{
  "init_std_down": 0.0,
  "warmup_steps": 212,
  "train_tokens": 1307000000
}
Each number is 128 + 24 x the weight over its row's rms, rounded and kept within 0 to 255. Layers, rows and columns count from 0. Numbers have three digits each. The size before them is the row's rms in percent of the matrix's.

# k: layer 2 attention key, 576x576, rms 0.0212, rows 381-385, columns 384-479
# q: layer 2 attention query, 576x576, rms 0.0218, rows 382-386, columns 384-479
# v: layer 2 attention value, 576x576, rms 0.0186, rows 320-383, columns 384-479
# o: layer 2 attention output (transposed), 576x576, rms 0.016, rows 320-383, columns 384-479
k381 107:123126140166113075103115131130122149096092127107120113137147168131133141149113144125084138114113114132121153112172180140104132115182116157091125135088113163122112138150108171192116143151132121140157106109120125109124179124138122162109155144142113146102142148132160160149131118121142096154
q382 109:144094151156128143176140126123139094119132134112109173130147179075135127141162134139119138110168147098137129131169103125124165117114115098094139120149158130101124126132154135154089166137132118117127154109104172097114184103122129104118139144114115106141114154122154175123106144172145164125
k382 115:095089187136108155125135109108130105147154132109099144111159129126121157145103136133142100163112142121121136126118168116114106076113141131116118106145130172139093128158103109139132182112080163133098098147131159070084149121168139144140096172131138163079123088144138164123113111132138145157
q383 133:118141132082140151161149116132154151099129124188123111122171130128114104115100150138112147152105164106123150161131163099138148108138120106132150119089143106128117141117109104124123146129130099116149139163159109149185122157083114144124142130163146139106179168119130134156122146099109108124
k383 139:186144123132149155094134118126143169113139164124112113137153157053147135133156142172108152132119141137153145093145116116126159138124151148102131128107124110128169130163138161092112138110103117106162117093117130146136168110085135098136115144177163143146156154136112113122140145118098125167
v320 098:155165138108122127145156119081095107147126123115153109138142145154084131141079115138178138153120106119141096134114122111126127094156143125108080111160116153125153184118130163194139111122097099141094093147141140139145134143123127152097118140121171101101121138120158108095076161139136135192
o320 107:112133155154076129074102128140160156129139108083151152108127113087168156112176087135103141128099103155142185165123152143127119141117114136158123162105111093095102110110096105120134128088125121105172201140139122154110125140129124133101150120161098141168130131128080093161153103114109137107
v321 099:113099127116154108133112120175126143100130108134154098147137104138151138128133133168093109132137153092126094123141089113126127169110118151157141136125107100140127070126150119093131117090137129109150142112145146163139148165148136168140158114170065120131106161129091121161166085139125103066
o321 108:128062112104156136162180143088109127155091170149099071122120125142133115137108172095146085147161125110147097131131116126125114152172128140146124121137146133101112111112112123140108142125145122144116061106099144071108150081145141065146095138085142131099120104168143154092127161167123112121
v322 083:121144117119135115140154121139123140138145164153101108102114138144115158152115147120154136127088160117117077097152142112129127130106157110132137090158125143121170118135098050186106128104092109118167141146095142146094158107176157149132133134094094099104123132151120123089088176123138136131
o322 081:137104131127116128074108130135111084092148121136144112143160121125130143083137093061123134144137119123095136168129157127144121134112138143103123120106105137107132118121174130142170117110100138133117126110148142148159150124111127112132072113112166065099119114085170113163180129077143130112
v323 089:146148154141073127124137123099139093102170136131146117082157087155122174111163153153100147134096137121103088134120135138113105131149123132130125074132148073099093142089157105127093131145102120102134132113167158120118124169141108122149143137131085145154156113161141106129149137176114143134
o323 092:142112155111142098191128146134129116098106143098129158193098149152134096128142119113138115088128175136143129142106141096133095126125094139117124137121118185128162117131133113112127121106160151178128142137109118188169119101114150129124123162126175141128131100109101131089136108099136135120
v324 096:130125107125112073091156130195156119118105116097133089140151157150133160192150126151100115145111102103140092121152078149132146140108126119136130139151129120129115093086119148089101120087102081127088135132137124130092114145122132137139133098156132125118071149137125137163154106158126145133
o324 107:126086145121139157165165129074147164119104146146172127121127107138131091082140140114182088141191124100172195139137143077150083170142115147137130095119134126106163096120127112144108149144148139160143122114088145099116108099119125101116112171110103142136103108109089137102141112144132121118
v325 094:105100098105093072183125118114158143161080115107116118083094110093106109069136119142135151125123096141153134101144177137119138144094119126137132116157136138157110148130102137062114106150103117152092170083128117160137104091121106149108113133120195131156109124141153126159129095142149141145
o325 099:135138141103107149086166127131137103130156094156098177130187176140149117127151138173150120117066094115102101113118111113126122119131111103102110095134113128123117113149109129150050163127144108104108141113113150113090147137134139112143145153173106156164156139151091120148112134133123118155
v326 093:155134134124107105134089135110137132149090127075128123106107143106152103073103100147122095116152091136132138119121106093118156133140124136152128117146093086164101111125118134103106120159144125169155159064127101117139137111110117108157142143133180121184152108135117085123138089111145122157
o326 104:107131163122122143120162126113144132128147113132124176139197128135131130161126152132184148124102108174147163159144133157152123143121137121063144091093110139106155142131125097141139149122162109115111137162127123129130118153120153129133157137118105133113117157118108123147119131165126160121
v327 105:124167147126139152147143119111122154139161104130077160139102065117188127187136124144120153099155133123135174115177123120149145121098096129161142133118121094141081078165128130110147084090165150131124068161136107118143140130106113100112150147126070106160130090115114140116133132128104141125
o327 113:165132120112171146132153138142135110150084134116161083125138143111114096081074134138149118148152137117131112095088103132101173115207169106109120143132134156147166127129146114094145151116132116130128139097125149099119148106132131137178056091112152120092114099133166155098096163131131147154
v328 090:120137167132124115052164093077123170100174127149080138124143102138098167176094107131115129159111143119110145126154145150117136149136118149118137165080107125144140139180146122132152168121143141126150086137092130089171118077116144090103113144125121150133118133129130123120131129113092107113
o328 096:140143123114140121156125099153145144152095146125145108121086144131153138145124136119105120114117162117111098131105084148106139122139101130167105145143128141136112138140128163131145069146097152130127095153166120142152098147112098179136114130106134142129149089142156137130102121123112154135
v329 092:120143147069132167165118124155148120103139086110128076163155108092164157110122136115127081149116098155140094152122160117132169116135135109105069124075131136155147146144117130106165184088164087068108178108089098146134114119063116128134084124134171110127124122107101158145130128101103117172
o329 097:095126092156152115128133132112135137124120127137131106113082108114120097123106131148129158099179094094153114104100091115122139141143110117142143126167143095124101112105107153117127077113141165160153084089141168149117164146188185151141139128143103097117139141151137144141168105117133151110
v330 089:139133178136126147133102122100100096133096082112124088103145158154147111084122119151129129161132122112095117134150133127128132118150120151126104120149116132154103153105136095083152160158106103083121147124130116100109110147156127147102121128172133139112141114130133091098152140119081119097
o330 096:059108164165116153088163137108129103146156125134148173124176083129159131152112136110155166131140096165120166141124131143151108139096080153136111123137112125083141114139121092118146120090150108105141141155103111179105093119084157117121148129114141116140152167123094088158153107136134154104
v331 105:159103080113077122134114143167158093130160117136116127098118148139154117100137147105101159096092130117120130109156101151119113114101103116141092086121138094129159103122151111112098151123102117153112146139138126126126106126128139132174189111079123125109105100134165092130159127082099123139
o331 110:166147158105148126085177133092069116113095140121148125171137141085078097128122153130172098126128115114133147096119116122138127185154145116093158089123105141116107144132119136104141138133146101171115153083116165048096145163121129143136082119148143147119161100129145152114119149154144121096
v332 096:126144155101100136128113125135125124117119137136080135110133105137111108135134120125151127113104135103148120117116136156120123125100119144139130148142134146088171105160102143125134100109124139143119131096159078126174101184120139129120122132149180122152130137124110124191140095155158109107
o332 101:156104091135131083151091126162120135133102122114101051129081129158137165116116119118123123114117107086110080117137146120114143090166176095158143133131136163151088099123139152133090166154131101107135108116107137060117185108135110100134165094150122142101125099157148177111084166107150074121
v333 093:110079144087093144117140095136127134140139154147157146159125160147112098131119136106147100102118121126134131151125129114110141135163146139112131159131089145086141086151139110187121181143100124079168126145110165114127101120152118131086104139099130086041150113104102101119088148136129095125
o333 104:093144123142139109122126109100102175106164133123080124104154091130089142155131147130068157153123107169107149169168157127163127103111133131125139125132123111154103139110060154130144093137140136113153133137170078184119153147126107140152171128098120123158147143102167087165152096106134134117
v334 086:096101123140099142150149098199155148105118150164138150126142131116115156163098111115107152162114129075148111150152166127156126135144132083119169132142137122129130125145116147162119163095134134156147095106149100111081139066119102144168120142153140135123184123129101156157134160101181093118
o334 070:129143102105151116136104007115134122127105149129118100156133120153110102086127134153112123146139135124137120117132095113122117139136114114140106105124142130140129114101127156121140130149141155142147131068125151137116158138127113136132131120133136107134120107137119177112176107118131120141
v335 102:124099091057109100151096120115115112114110089133121148109137120122129133138124123156102143145097176160129140102118129134129107110091133143150152145073122083125119109126123124120103134124144131126089137108124050123153107098155156129127136101138197142124087114140103124125176095141093135142
o335 109:126150105129130120087156122130123159107125136149166133143131138176144092088146122139167061128139139073138136125085115108088151148139147077132101075145129130103114145118102172156090159132145123126112102152125173150108133124102128140166138164144102149158133105101101170100092121137129133088
v336 093:137072116080087118123143132161133098117130118116122085116141155103132133134135115144129162140116133098145122116140143115126144111117111140150124112088119166151142121096122123135144137148136121122142104133147122142130131166113117137121142107166158125093134117111160156145058132122090131142
o336 105:125141128129133147145137110107137173114109148170128139149128132135129113105155147150118101153118128125143144141101106100156087146112085121140117102154127099091117146119086138119110144122095143124147155098118116186097108109071105110127132174134130172185158101154098164128163094147122135104
v337 096:162106121132159110095094147091149148120095144130130102134117133155078154101124144121120093125157126165148148125090119115129144135148113160127141144105126091115122109135115115128125159153132125126142138097111099123139132160173125109136097097106155124178122132153105158088135122131121131171
o337 102:119134142158106141143120144137164165109164136156118137136142118195160143135159096149133125132100146122133140154152170110129114132114133136158128149114122163121134146149153144151102113134136150068131110189173080183165112126096106145136192172111134152123109121083104134121099104141126116093
v338 101:094105111131122122115147129105118148109138106147139121155115140147115150182096118128125136137164131100126171137113161157099136124138126135163129149142149124103114128172131143134127103133120124112130129152123103142110121138100120147094127115165124134088132102134148123101134180167126139106
o338 109:132146150109136143183105097108159105111124154139139113126138081164155108101153107121149136168148151141158119125105116124113130134107143126125074145117093113145159121091141126123143137103098162144150144064151132126107083108085108111143090122123138128134084123111104151102169083083128121163
v339 097:151114128116109152124101120133112114158124093113093138118106135092142094152137111152171137109131083131124116164153132102107115134086146145165128136162139121079105168098131134159167079153155113116132076106147116146122119149108088123140115176120132142130133117133159124114146115111151128169
o339 104:156152135095134126077135106129100103137152090094155140120149121101122102107091132126126129132111104145145125109099140143112154121153168106093110118112114097146152120134108106093122150102136102152127154101112157073116160173108149149151079087141109127123136131149132125135114153145130124150
v340 097:095131138109077119143131139166166134112106137111102163098110086119135163126079103152149121125140104120127143132136176109134163132143113100130092100093123079122126107145138111135169139125121143112151089113112146127156142063126158130108120150118152096141104126093121108106082178130141113162
o340 100:123142122105157095130157123152128095143153132080147094073151127135130160115117135099114127131141111108140069130089099158089165121153175141124127153153121149158102094134114139112115102103129096168129123128154122103146127105159143109168073076136065128111147132140147051140124119106108137153
v341 089:140111105133152131138146133122129133129123158138111116170085162114147155140107148109118128131108120117115110153115073172141109110150175171125114102184101163102121141098119139108141125151069109146144125114090116141104093136181136151085089100105148148093113115095159130103114154155142131142
o341 098:118143160123129129136150132125124158092154121105154179101196085139099132117141109124154130144114130148154181130138182130151116124110168123110111147100077080180154127146126098160107130113150142122121164178166109148162125137091095122157163156134112107128122143095096075161147094082137131120
v342 093:139150105190115057130125136105127135134102121095112105109126098134135128100147135132145128126134167118092125091161085099100110114114103123102110101130124095118097107109132135097070103122140146148104183124191152131107113159126149141104132110120094149157097147108146088114156087117105133088
o342 098:125107191083074164103182131119104131134158138151150140151150132133132120157113130096151104101115172174146166151115121123147093140149101144126139082151109140060149133170104087101151138139138155138129145149086121118125108104107138107141134142096141151137149135102109105109133137130128122104
v343 095:072156157130107153108136113146111097117105123100097117167094123128195124104130125122144136118065120128150081114152069107139128152129126144130128106150150138131100131129116101100136151099145102102112103131131139115110128146154176124161100123163080101130116119104085139126134110119098123118
o343 101:113100128105139148143156133126124138126171106117120123097151143123109135150079129094115113132174155142093136144130165100139128111166138145137117137132119131131155108151109121157134112109162155135136121158132112155140143120138143122158113101090135103111180123103176095179118141129135123127
v344 101:087108169174135169129106112179125120145118167112100111119139122127108164055124115149142179131079112107131077129124116108142116126148124125138123116136132123166074175076112128135143123152119128119086119142187156118095130194098132158158129148139075110105117157147149136183153093141111103101
o344 105:113090113155131130114102146103143137148121139111117101144099152162124111147136152133101119104163128149140127123151146086133098108115091143162115149137142184118152109141103115087117118097157137113160114110082115170149161128131188126085132121112190138122157145145125123122127136134114121101
v345 103:100149139155140106112128121202133142118132117160111124147156125152126169116129118153101162141155120114131125115137096124125111140133097120089112136114131125113139050089124104149116095117139135107122152148128195131153121130158116124125166131167151148130088098108100141151094140120108106063
o345 107:122113120117144140157140127065133145110126158123154084152100104161124106135113127095144123163142125116162170158159156109157108166145119143146165120132162132102107125105113110125134151111137132123134116134162102092128129075123105110143114136067089130105117137121163110113161122184147119129
v346 088:148147163111108153143112114173134100111107126135107131106134113129159134128117126091166146097063163130141124141135182135132106112162135095117094102067121146088110156117153088110168177111106153099132092166141132157116119078081113118160106123138098130092183165129142120128061136136083126114
o346 095:120123087115166101120115068124123142125110117102094085148085121113113105102136117170080159127131121122108103149119079118139102097127083140120122151171140131134129130121095140114132111163137131150162137088125147177129192135147129141109111139136169101138140102163152149130176097140124123158
v347 093:127120096160135050084117152179113142137160156120163136165150081104126128163154134118108163111161135084110145144122128106121122123142123092143157137124128081145144070154109149156065099108119131178131135158137129120080096138133110206146131136145100129128103086125110111162125084128174162067
o347 104:160094133113142150207147120118134100136072168178107080151127132133148124136148134124146086118151155108160110088099127116104130163135140126151133134126141124108122120114154126121108160132109146132134127092136131076091062088118102065128079132111116159122099100123130175080122155146101090161
v348 091:175088117130133101129124143105143153148156104137095131159145133132134129152158164115102136124150156125118127118146166111156155110106105100155139136099129067154087105196102132085144115141150132128154155105103074140156149095101104138118116142146138119138162102134137138155178120121141140161
o348 095:121181099119135128153076123134114104129052149125150102148102104142157091092125104158156107109102129091127079123096096160089163113150154100097109116130142131120113140113139133122100180126146127134097132122123161102101145149143150127146157108127129145132098113157119205073090161132126139140
v349 103:112126080107142067095105124110125143118106100105156115144089132130132130150072137121170150129148129098149130127135071107112134132121162138126118137146136146072108117118152145103128143117101148149160091100157115125130127133180127126074143127139144143071106136119122115089097149163132142114
o349 109:122134186104119138146156088105150153116131118135169168107186082095153136122166105132137141154160130150141180153101137131125139121113116129096107107074122078113162138103121104162127144135143123159103180152119127117111097137105108107146149148120088115181104120099115106136168080094114140124
v350 088:095111138125116076126112150174137160133162147130121144110127122152161131168115154100130150165127124112167144139136100154132131134142129138095165108142132166105135130111144117184124178075142159168106090183142142114118107156161138133127126135095075137090085110077119125101127088145130143155
o350 081:162124157101099129094150087107107116137130095118138126123142151103118107131132127125101127150127144142142148128115155139120133152122128111115155124123128078110152125120127099107164102104093116136105180097138141108152125144115121120127068134136126098128114159102120091114171147136122116102
v351 093:048114183113104116139122114165114118127097144140086141164137112158190134158144127128142131128108146121149088138123132130113157118134140152147156138152133142094122084125120114119094141130103164096143107139132117113130135132154119155118090121152092160142107129106143143114143164096124115092
o351 093:110123104122145167107144091132134132119160127133157118097169103125128134125085124088144125129201136119117177143120141092133122151169111166144092117125144148131144103128119097123162146096142163126123111138133131151119138105121131123163129112102138104106176135070131119163131138134132118134
v352 100:131092136114096117153112124119121144137139108102113086078131152133132155132132137138140114118120130141143119122140146120122146126144134129146098153153129120155125087124134098127132118148130134139167104159159093148131125113131107158089127145092085110088135104149138143090165127113107125171
o352 109:117174122117132149059149138123114143117137152115177156128162093148138093113099132113127129150127109141141139148116113136141116121151145120085131127115093139110119138120072117092156142102161127096110172111144152113131178156120168111162076115107134129148132159097142100161142154137129145098
v353 095:184099130152124110114111132073135159160133136128160122128136079107075137087112125112142068123121130123141108074139092129122151138114128119158114126099133132148096116076118114147085108137136126099097119151120121118111123137135140113136130122103104099136091111114123163099121119142146148141
o353 101:136129142147114119095160131133121127144129077128144128131098105115134132182132127075098182122098135137146134171098108142104121129126113146108138168136086144109183178172134132085133113114114110157116120157121127129184094122131147142135117124148131117149126122100166045109125102099108107095
v354 099:174126128077124131168096130138118135138086133108116126083118121072134112089101118112155120169159099154135140095157129124138140169093115142143119130102145132089094195105150157134128115103119092077105124121163099115157133163125125074089154120117216146149120164117125081137111136134148131171
o354 108:113138148113125096078172115132118125132149063086154158117138146101146120148147136175106112122108090143173137137120115115139130107140146120141157085129141080129144131146094132119080155141144114159103140132094157098118149168115156136112131108159095130142133137162095119130118096163122117136
v355 092:129107157163127123150128122138113136123161132108129086173141149106181117109151151106086143120141105155100163130157140151106143160090136133121156118119109160129148112133173158085128150121120102101165166067159120138139115138138105113079113103136135158130096102153133115109144153109082128059
o355 097:102109126134163127102177141118115112115098146131125151111131082158130142166088127121178127130152122109143149121169121111176119128145121160132104099143144114125146135131099086125125199126146118113091109195141128125133140085128140122159175167090120092108113137093116155161131123175183099137
v356 095:182096101137138076097141122090160123144082125139121147142126115114085119099101120116152118119133153164115132083088070135148119143120141113127097131115138181137128106077129112125128115124120106071137123087113135157124142119179135151108117083105131123129105150138141104128101137085116139094
o356 105:116145180141142064130151109108111155131147119113125151122126120084135122168171134109106174137109125105148151178137090150141120113113109145130130149141111109098154168156149141141123137173097122188099115169113123140170147113124101144116176148137139124146128126134119070115163062089144104158
v357 093:134152116096105108175171146142113141126162118143110129156119111119137102194113141146175132153105130099158158145155226119108126127092105114130121144134124120107116157174152157134131116090152152170122089145103115108118124091130137115126122157123137143118150158133134099155102099140142126149
o357 093:150122108116143131153124072156160101140082115125120090100102144085145115098134114133099137132148153115137069087084086121095141131137142124114102120149132105145133120099105130113125154119100117147168139069103168112098118117127134126137065109172112142134117121163129147114138127109112111182
v358 092:132175118137145134135140152151118142122127099116132129123104119157135100162139143133131136132104081153120130123125143098126129117111094090118132102168123095181125180163167167083088099114113125142096141135135115116135114155114138135196148144162102139128127112132151127184190068168156149113
o358 097:164095154124130141174145174136146070179105175129126128112136175127109121126103166105171084123171149119145114068138119125123122138137152124113131115110135152159123082154156128124138122131134111146117139114089130065110074132123163109113084119130130161127120133125124147092089177116126106134
v359 091:137133169119143122142140102121131160133140154177177097119153130153099142114116094150098114112145117071109130073100161142170120143146131120144124141122120133199106116130112169105165120142124121132131156167147146132110163162116157149157114139153147109111179108126153125206088090117163128136
o359 099:107073077169149124134070142126158117120077162155048081134070146139140125129147130150105112142119136125133085126129081114128095113110083116143131127143145157091115137117124145101101144133099110102164110104097096135121114099131109116092145141145163166160137129187136146103163140138114112118
v360 089:151195112129136152122108137162123102117111113104101138121145161132142112121105133118147131168159120152126119141112140128136144128150125127089114104092154143150088142125121176145129080143110107139106141141122155139155126188093129125127108169158213119091139132114121157123100151158127111147
o360 089:114092147141095158130112143142126158121163136087160128142094159105155103140105103139109140122104154155133140176125144134132080163095084122159152133133163107088153150128163133121137135128115137104172146106132101133088117135164127131119156107114104147152163141167114145117147119183107167140
v361 092:147158153115135161131118100107144152161165138113140118159116139145139103101114146155138097125085109170102139093106080104105121093125147150147125100158110153140110151079134101136092159140145118100138106121140143129106152171165154111131114150142123103122155152111149147141145130179130170145
o361 095:104091134180110138092109160147142112143144110078133148094115130156131169157111109077127144106161126159095136161143161117137113133115123172141142176130126142131158116168140109116144109094143116127148137180126087160169127114136158136120155105112131110111136143102135061148115137109145104099
v362 095:125127069096105089143139126133144115140099104115120138145152147119086151069134111084144109148118141140127111097119107122137117132141129136108134118124119129112159185081117126078110134107125087127118155125153142134124112151092131072147178114149202152163087177110176102179121078187139159130
o362 100:148136153156104070064165103133159104129141074112127143097127123096127135165132136152087164118119111094147161124114068117111096135111077146126138092141135124119097126140139127096127109143138154167119133148086148115167126149139142183113141138170118144150121146148108061107135091112145082156
v363 091:168108120180124142134116141121164103118127142156134079093123131140096196116153156093119130117113153087107143139112145103168122099133156118125102129095116144134130123084125089086151116121125128132149146158109103131116133106073142117142125153102107112096152161161107158154134103100128104112
o363 096:128155115080173102133094125128105144091121124139130128178111119127124102116149135116114182147151141108112117112136099129149119124115086110119136148087107142121140132144118142102143117179103135139138151086125139126143182144139106103129122109151157088151110119117164141096159142131138148125
v364 101:110181136126109179137132141162129116102151141173151143126176138161138163175133117130110155150092144110129140155131104103185133125173142108112129156110134102142155129130118138077101160117143150096152129128125151113126154128101150105176148152156060132151125171113106124156168117126122128090
o364 112:137084110135164111157111120132096132151066163102118084166067132122086090118095152130143113124154102093124129119172110136129127151116109151131167123134150159141098112122176126141152092177149099182123088106102149091147158127176136151108116124113165111094105105151149158093121150166141111111
v365 102:116121155141123105153115154109098135110097124095099167113085150111152080079080128119129138116108119140160110109101124120115131136095151110117119103134141157135146182092132156136148105109090082154120150130146149114136134145151093087098165123074112107121113119124128110085140114127126138167
o365 113:135136156109110154075146172128118114128149107119157159101185150074116132151132146126168153099110103162107148134115153158120128116125145114075156127089115112106154129137117096122122141108146082121104158152130150080116108152106157125127104100141115130134129155125117093153094139149125138110
v366 100:126106191130155127133119127152135140112121137155152138079150150175116132140152132136104164121118108142135125139123142095162108139183146115136167133146138097177139164121097124133119149132135113147121113166139137124119154091108160133178155132081042134105135159127138102113179091156148106103
o366 111:111103104138145141124127141142091107142114143117061116160136172123096106143095187130143112148119119158106092113167097159120126148125104129119150148137134169111087128156147135120157091146137115114127120107129128114129139146133149088122104119101192099121125129136131167128124157160093157102
v367 098:110170165085113119104142125108118141143131170098137141158116099129113117106144137134146131148099125123149108094122097108129129133080119118150155105139118145140135167166120094169106186146104104096122136106126167112106119102139154121151139109066090135143101135176113091137129083110119112128
o367 103:128115134112117130068153117114101140144153120103108126074144172068093143156091181099089120134110103158091126145153099131154126141165111140113163121129110139127105132128100132111152081137113117132107114157122136139148170156143150142096111123119135099127161132126160091160110155153125119139
v368 098:147168122101118127107148158118149122084179119154087133167184148119123125146170120137126128138115149132116165127145146122159141181130075097107144119089161092148095140165152133119101135080137127140113117132127159101148147103069142085155123133161062143121151132104143142140118069099115080138
o368 112:169105136141147130180105130137113112153061174115126100119067159143129115092098134152119079121130140117124065089143087128113135113134115151177136127154139158131115125145154161119120108137117136133132115098100098115124128108164139136124104154116153150134145108163129158079135167150118142130
v369 096:135142116092097150125113129141154156115128108118174139141129150107153077102088127126146122088150115134120176165125175112159127094143106126143107163169114147126149146115158129133178093133127130124135072125102091116125129061120124108089125100108107104130166100144118133141174123047144112115
o369 102:113142108143181066119112115142117122139087155142128124141112093109127092118138125122112180136119103121144120102105110165142173111106140132085109129143147101103123128137105097131123181153121094152140151122131142139104164151126098155125169120145115123116072159140143131117119141152143147164
v370 089:109084099138141140113119090120153136131141147152155125148106107115149159135110124099163100126122097128128105093118123133131150141114132124157117143152156126140170128139124147134156131122135128116135143114185148110117113113116144127158152129167143120139128120092094146159109108113135169138
o370 093:109124105130116113083101127119152145082149089179098118105172138196136146127142115126136142130127132130153146085110129129147149114127101077130118110140106125085129133150120117119093144094129129079138117135110121145162143096103122124133170173121130138145110121132128118124170134089150104104
v371 097:082190148130125158121138131142147128134159126133096124167119088114190128149121105143122115151140095145160146118149134121088118151103132136148114091167156117097134104133162137091083145099128123132108132113104124116156123127127153126146099131144118129152118126108149159137121123143109115077
o371 099:143093123151124150120147124154131087144140123105125116118134143176127175109068128078185110120137146116106122139147145113137133128191138159156145135131135176136140106147140122142142129103152128110124095190159106118109111089166154129154101141083103117082171110108146105157109153138148103128
v372 101:146096177116140146162111144108123131129130128104155146131124129111143107103156119100102126137178134152112168093149156103167145157111112123132134107156124121175108153113124140099144131131176151123132162114110154118099155092114119098089164105080118140180104094096109152091128081064121125139
o372 105:136133135126125101113139148147094121154102112147091144106113182105113102179102167152113124093083121153121056098141108176111168084125119095100156139164111137114168141159151124127115132133123081106106083163118131127183142124160134130130123130123141145096134157152141116105097161137130136128
v373 090:102130139137143182104148118145153134102120124150129125159121133163152156142119141148078147110096105082160165124139126158173147123118117120101128132107123137170151133137120124058119083097178110106122107138099098154130138154078103103147110138178101134117126118128138111163154099108120160126
o373 101:134092079146161109157077131143115107127067149119105060143063139140131110076121128146164095118179126108132104109122095126125159116138113127170119138149163148115101105132145161145099125170140122157157111099095143094109160094179148121106138140119155128129135090151109183091119136156148104110
v374 097:075096166134154136144171110117116134135135149134136085174104133131159147187099124097125123116122120114115143181139125124123126130130159146134149114162144148136155122146156088116138139098116108124134091155088161133096123136144131112096081107132110094088116119119141139097127128098088103142
o374 102:119134109124133148116132112121139148127122131150119119069146104151119120115087112121113134135162145161115120119124117127108134107152133148127078149154096121131148151123119122134156104101122168104176119150180106185129123134113124149174128125106139120158128136065138107161139106094136150104
v375 098:170083143129109129122105137098135144115113120108135094083116176157082106078103112107159094112123112140132107091121123150154126096145136124113092124122129141148129127144106154165133147171130110150151164112153120129161147150190137132073149114100180134150126104158136093100104105122103113155
o375 107:099139150129087123071140157115104138108194104128139196127179111120154147174158129122116158132097087149146167187158134154149110135078108123118169108109121109098103136121124125130137140129125093094109157176140127137119131138106146115124186139125097117131130159108090096162155118131126142081
v376 092:134180113175117119131137107143083149120124134107142147182121107110159114109114117165113145107170132072135138124130136160119152121129105109127118139171115108080107145138116147109134102142159099167103116166082140125095136158102089159162119113135157143165138098076098143095120114126109151067
o376 095:141112137115140124177122120141146068138105100132115103138148111130154119145125124123114155132139129138159138098114148137131160098156144104150151147114159076133167100151140097130116156124111105122117154119139154072093094090118116097113080123135096122099092134170152145117117135167116085169
v377 079:183163110144180145078137154082139138094130124090116140141152099101139112129145128169098104172163061160113105087074153141092148160120130118105100101136139116150090128145110110131105118131127089099091162117142157118121160183129109119149092097144138102112125165135118143133138081126171133171
o377 064:097108165129131168147139221160145147141146147153086157112119143122127133128121156103118126108111157130126132147134122151157131134121121162139129135149127127149115124144154144144152091125106140131150118156135064151125089103111125133142128118134118145158183132118131120137111155156130147128
v378 098:116102179162129180153161129135170115144173131145144126135138177148146108114161135130117126148099106136142175124147131110169138153149141133126166115125119148160098124117100137086090100126096108093146134132121176125090128139142119153118092105120060122144147157158147146133117129120128108107
o378 103:107111150125167131129121170115092119138088173127098127107114132109109125135095174134154117124158141156122111140174130141130134118110091135129138132138147114145124153135157127134150126101162109139118096153150071147138091115130140110121148140080184154130142112129105140142125147133138127096
v379 096:098140121169106121099146123130086160124141118121093169167111124135138113108101113132108112097167123144120169177167127117100104127106104107133151115137141131121110142108124098155126115125157124175117117138122136134098125090125124115134138121095107135137142093116104116098113157129089126127
o379 105:135164162110141127125145162133121113144119120104158169097164147120095123129090146130146156132103150158129109096114141144102174109150173123083106151108109114137156136137106116115157143095133110116099148149148130140129100138123143134158089087099114120115116160105157100151095139125128155161
v380 100:167119097151127151187083151122106138142126131128126126099122104134113102065108129143110168112124155159107101163102116128159110145136156135116105113118116136124099146128144153115181104175141116144126133162155091132125115155094127144141134115123125149160142111158146132145136154128099118156
o380 106:123135145129134100115119146115115115118099097116166157164112145113152089132159108161162122111134110119147128097111141112110133108106125118123133114137141115099143135129139103105101171134112105132135134083098172120144152138116161133058130097154128135107115137171118129094113138150133131132
v381 100:142140112109095157155160142196152143102168114141108155136147113138139135090155116097137130130119117115141178137139178145086123162144102114119109138110112133155095167124164128127132094135141123116120110159091151107132137129087105095119138145136137120141149119094150100153121144135126129093
o381 109:161126139134151106125111130138109076160081155116118089111086125105111110129109142158075149114134123141138077103124069149141150102128135121139124127151125129159135106118129116066133135139069131143139149085117123071137120114144128131122090120152119153133135146209140149117147136157122113203
v382 085:091124115112153116093116142131099158111127100133135166134125157121160122177123112156171131113117126153121147081131158096141132148120104101143129154126144127115118137116129131167107099109133130117140097171155121151132111097172114121099161169110126132133141156089122106102106091135178150115
o382 088:150140117130127122138147096126150119183154117130090094091151127094118109126121138139068164160122122114128086132104114170093138123139155106103148154107169131158125146130092166106104153117130086150153118080106139097104145155120121134165075072145115114149099131159166124124128113151104126172
v383 101:164107147111125137135129096128159106151153140137136121128109194123119108109158127105124131117127139094126143100124119155109122119152136136117150123149140152135162110096133126179145154155105140104097103145142102101105131150126126158126126117147161116118131105140172122150084119111157123129
o383 111:098129075169124119105097116117114165088108147163087107141100098166119168098148123155122113132111101131089133152173118096184076149105115134150136106127134173129098151139114139112126127157110148087171142107124112156138156139143085126097204196142147132145136098127086187129169114125137102106
q384 068:104154120142134152134148193128161085144109124113131119137162128109094106102185120156131129108136141125102140146103107145093110122066129122149090147130139103132141133155114114141131121080159119138120150141100144168152130163118166123118125135111145142131139109102130133126148081121120136122
k384 081:089122144164118151133195123131111126066125144119163165094117156150081142113124092153142110130098125104153109132098102130117104136097146091132145133123087121151125143120099087131140159101047135171086132168148149128103064144113125136108111114100090121125109146121108117173109104167169129120
q385 071:107132153102121134129182088143078103151141142121135063143138129142149109149134112132130100113102101131106122135140126175127087153111092144125130119128125120131135123147122146119126160140160105116147097145145101136108128137156120129142101130126114077144164105112158149157183133124182064107
k385 079:150126124148152118131164146099122166128147155128124121126133128161135147098139173124147172173159153159083083129113088157116110174154128114103107117135151117132120123129165144122127117098148102108143098091142111107084102100126096100170123113137101130144056107092153112130139113117136125136
q386 068:110144144108132145111122099175158101142122132189165084134133103153123128172082072106126142168119105108121124162102141123115130137163077129132174147165109118091101103127131112157157120148122156136167128115127090145105116096113102102139153126153103112105113085081109163165115198115111161154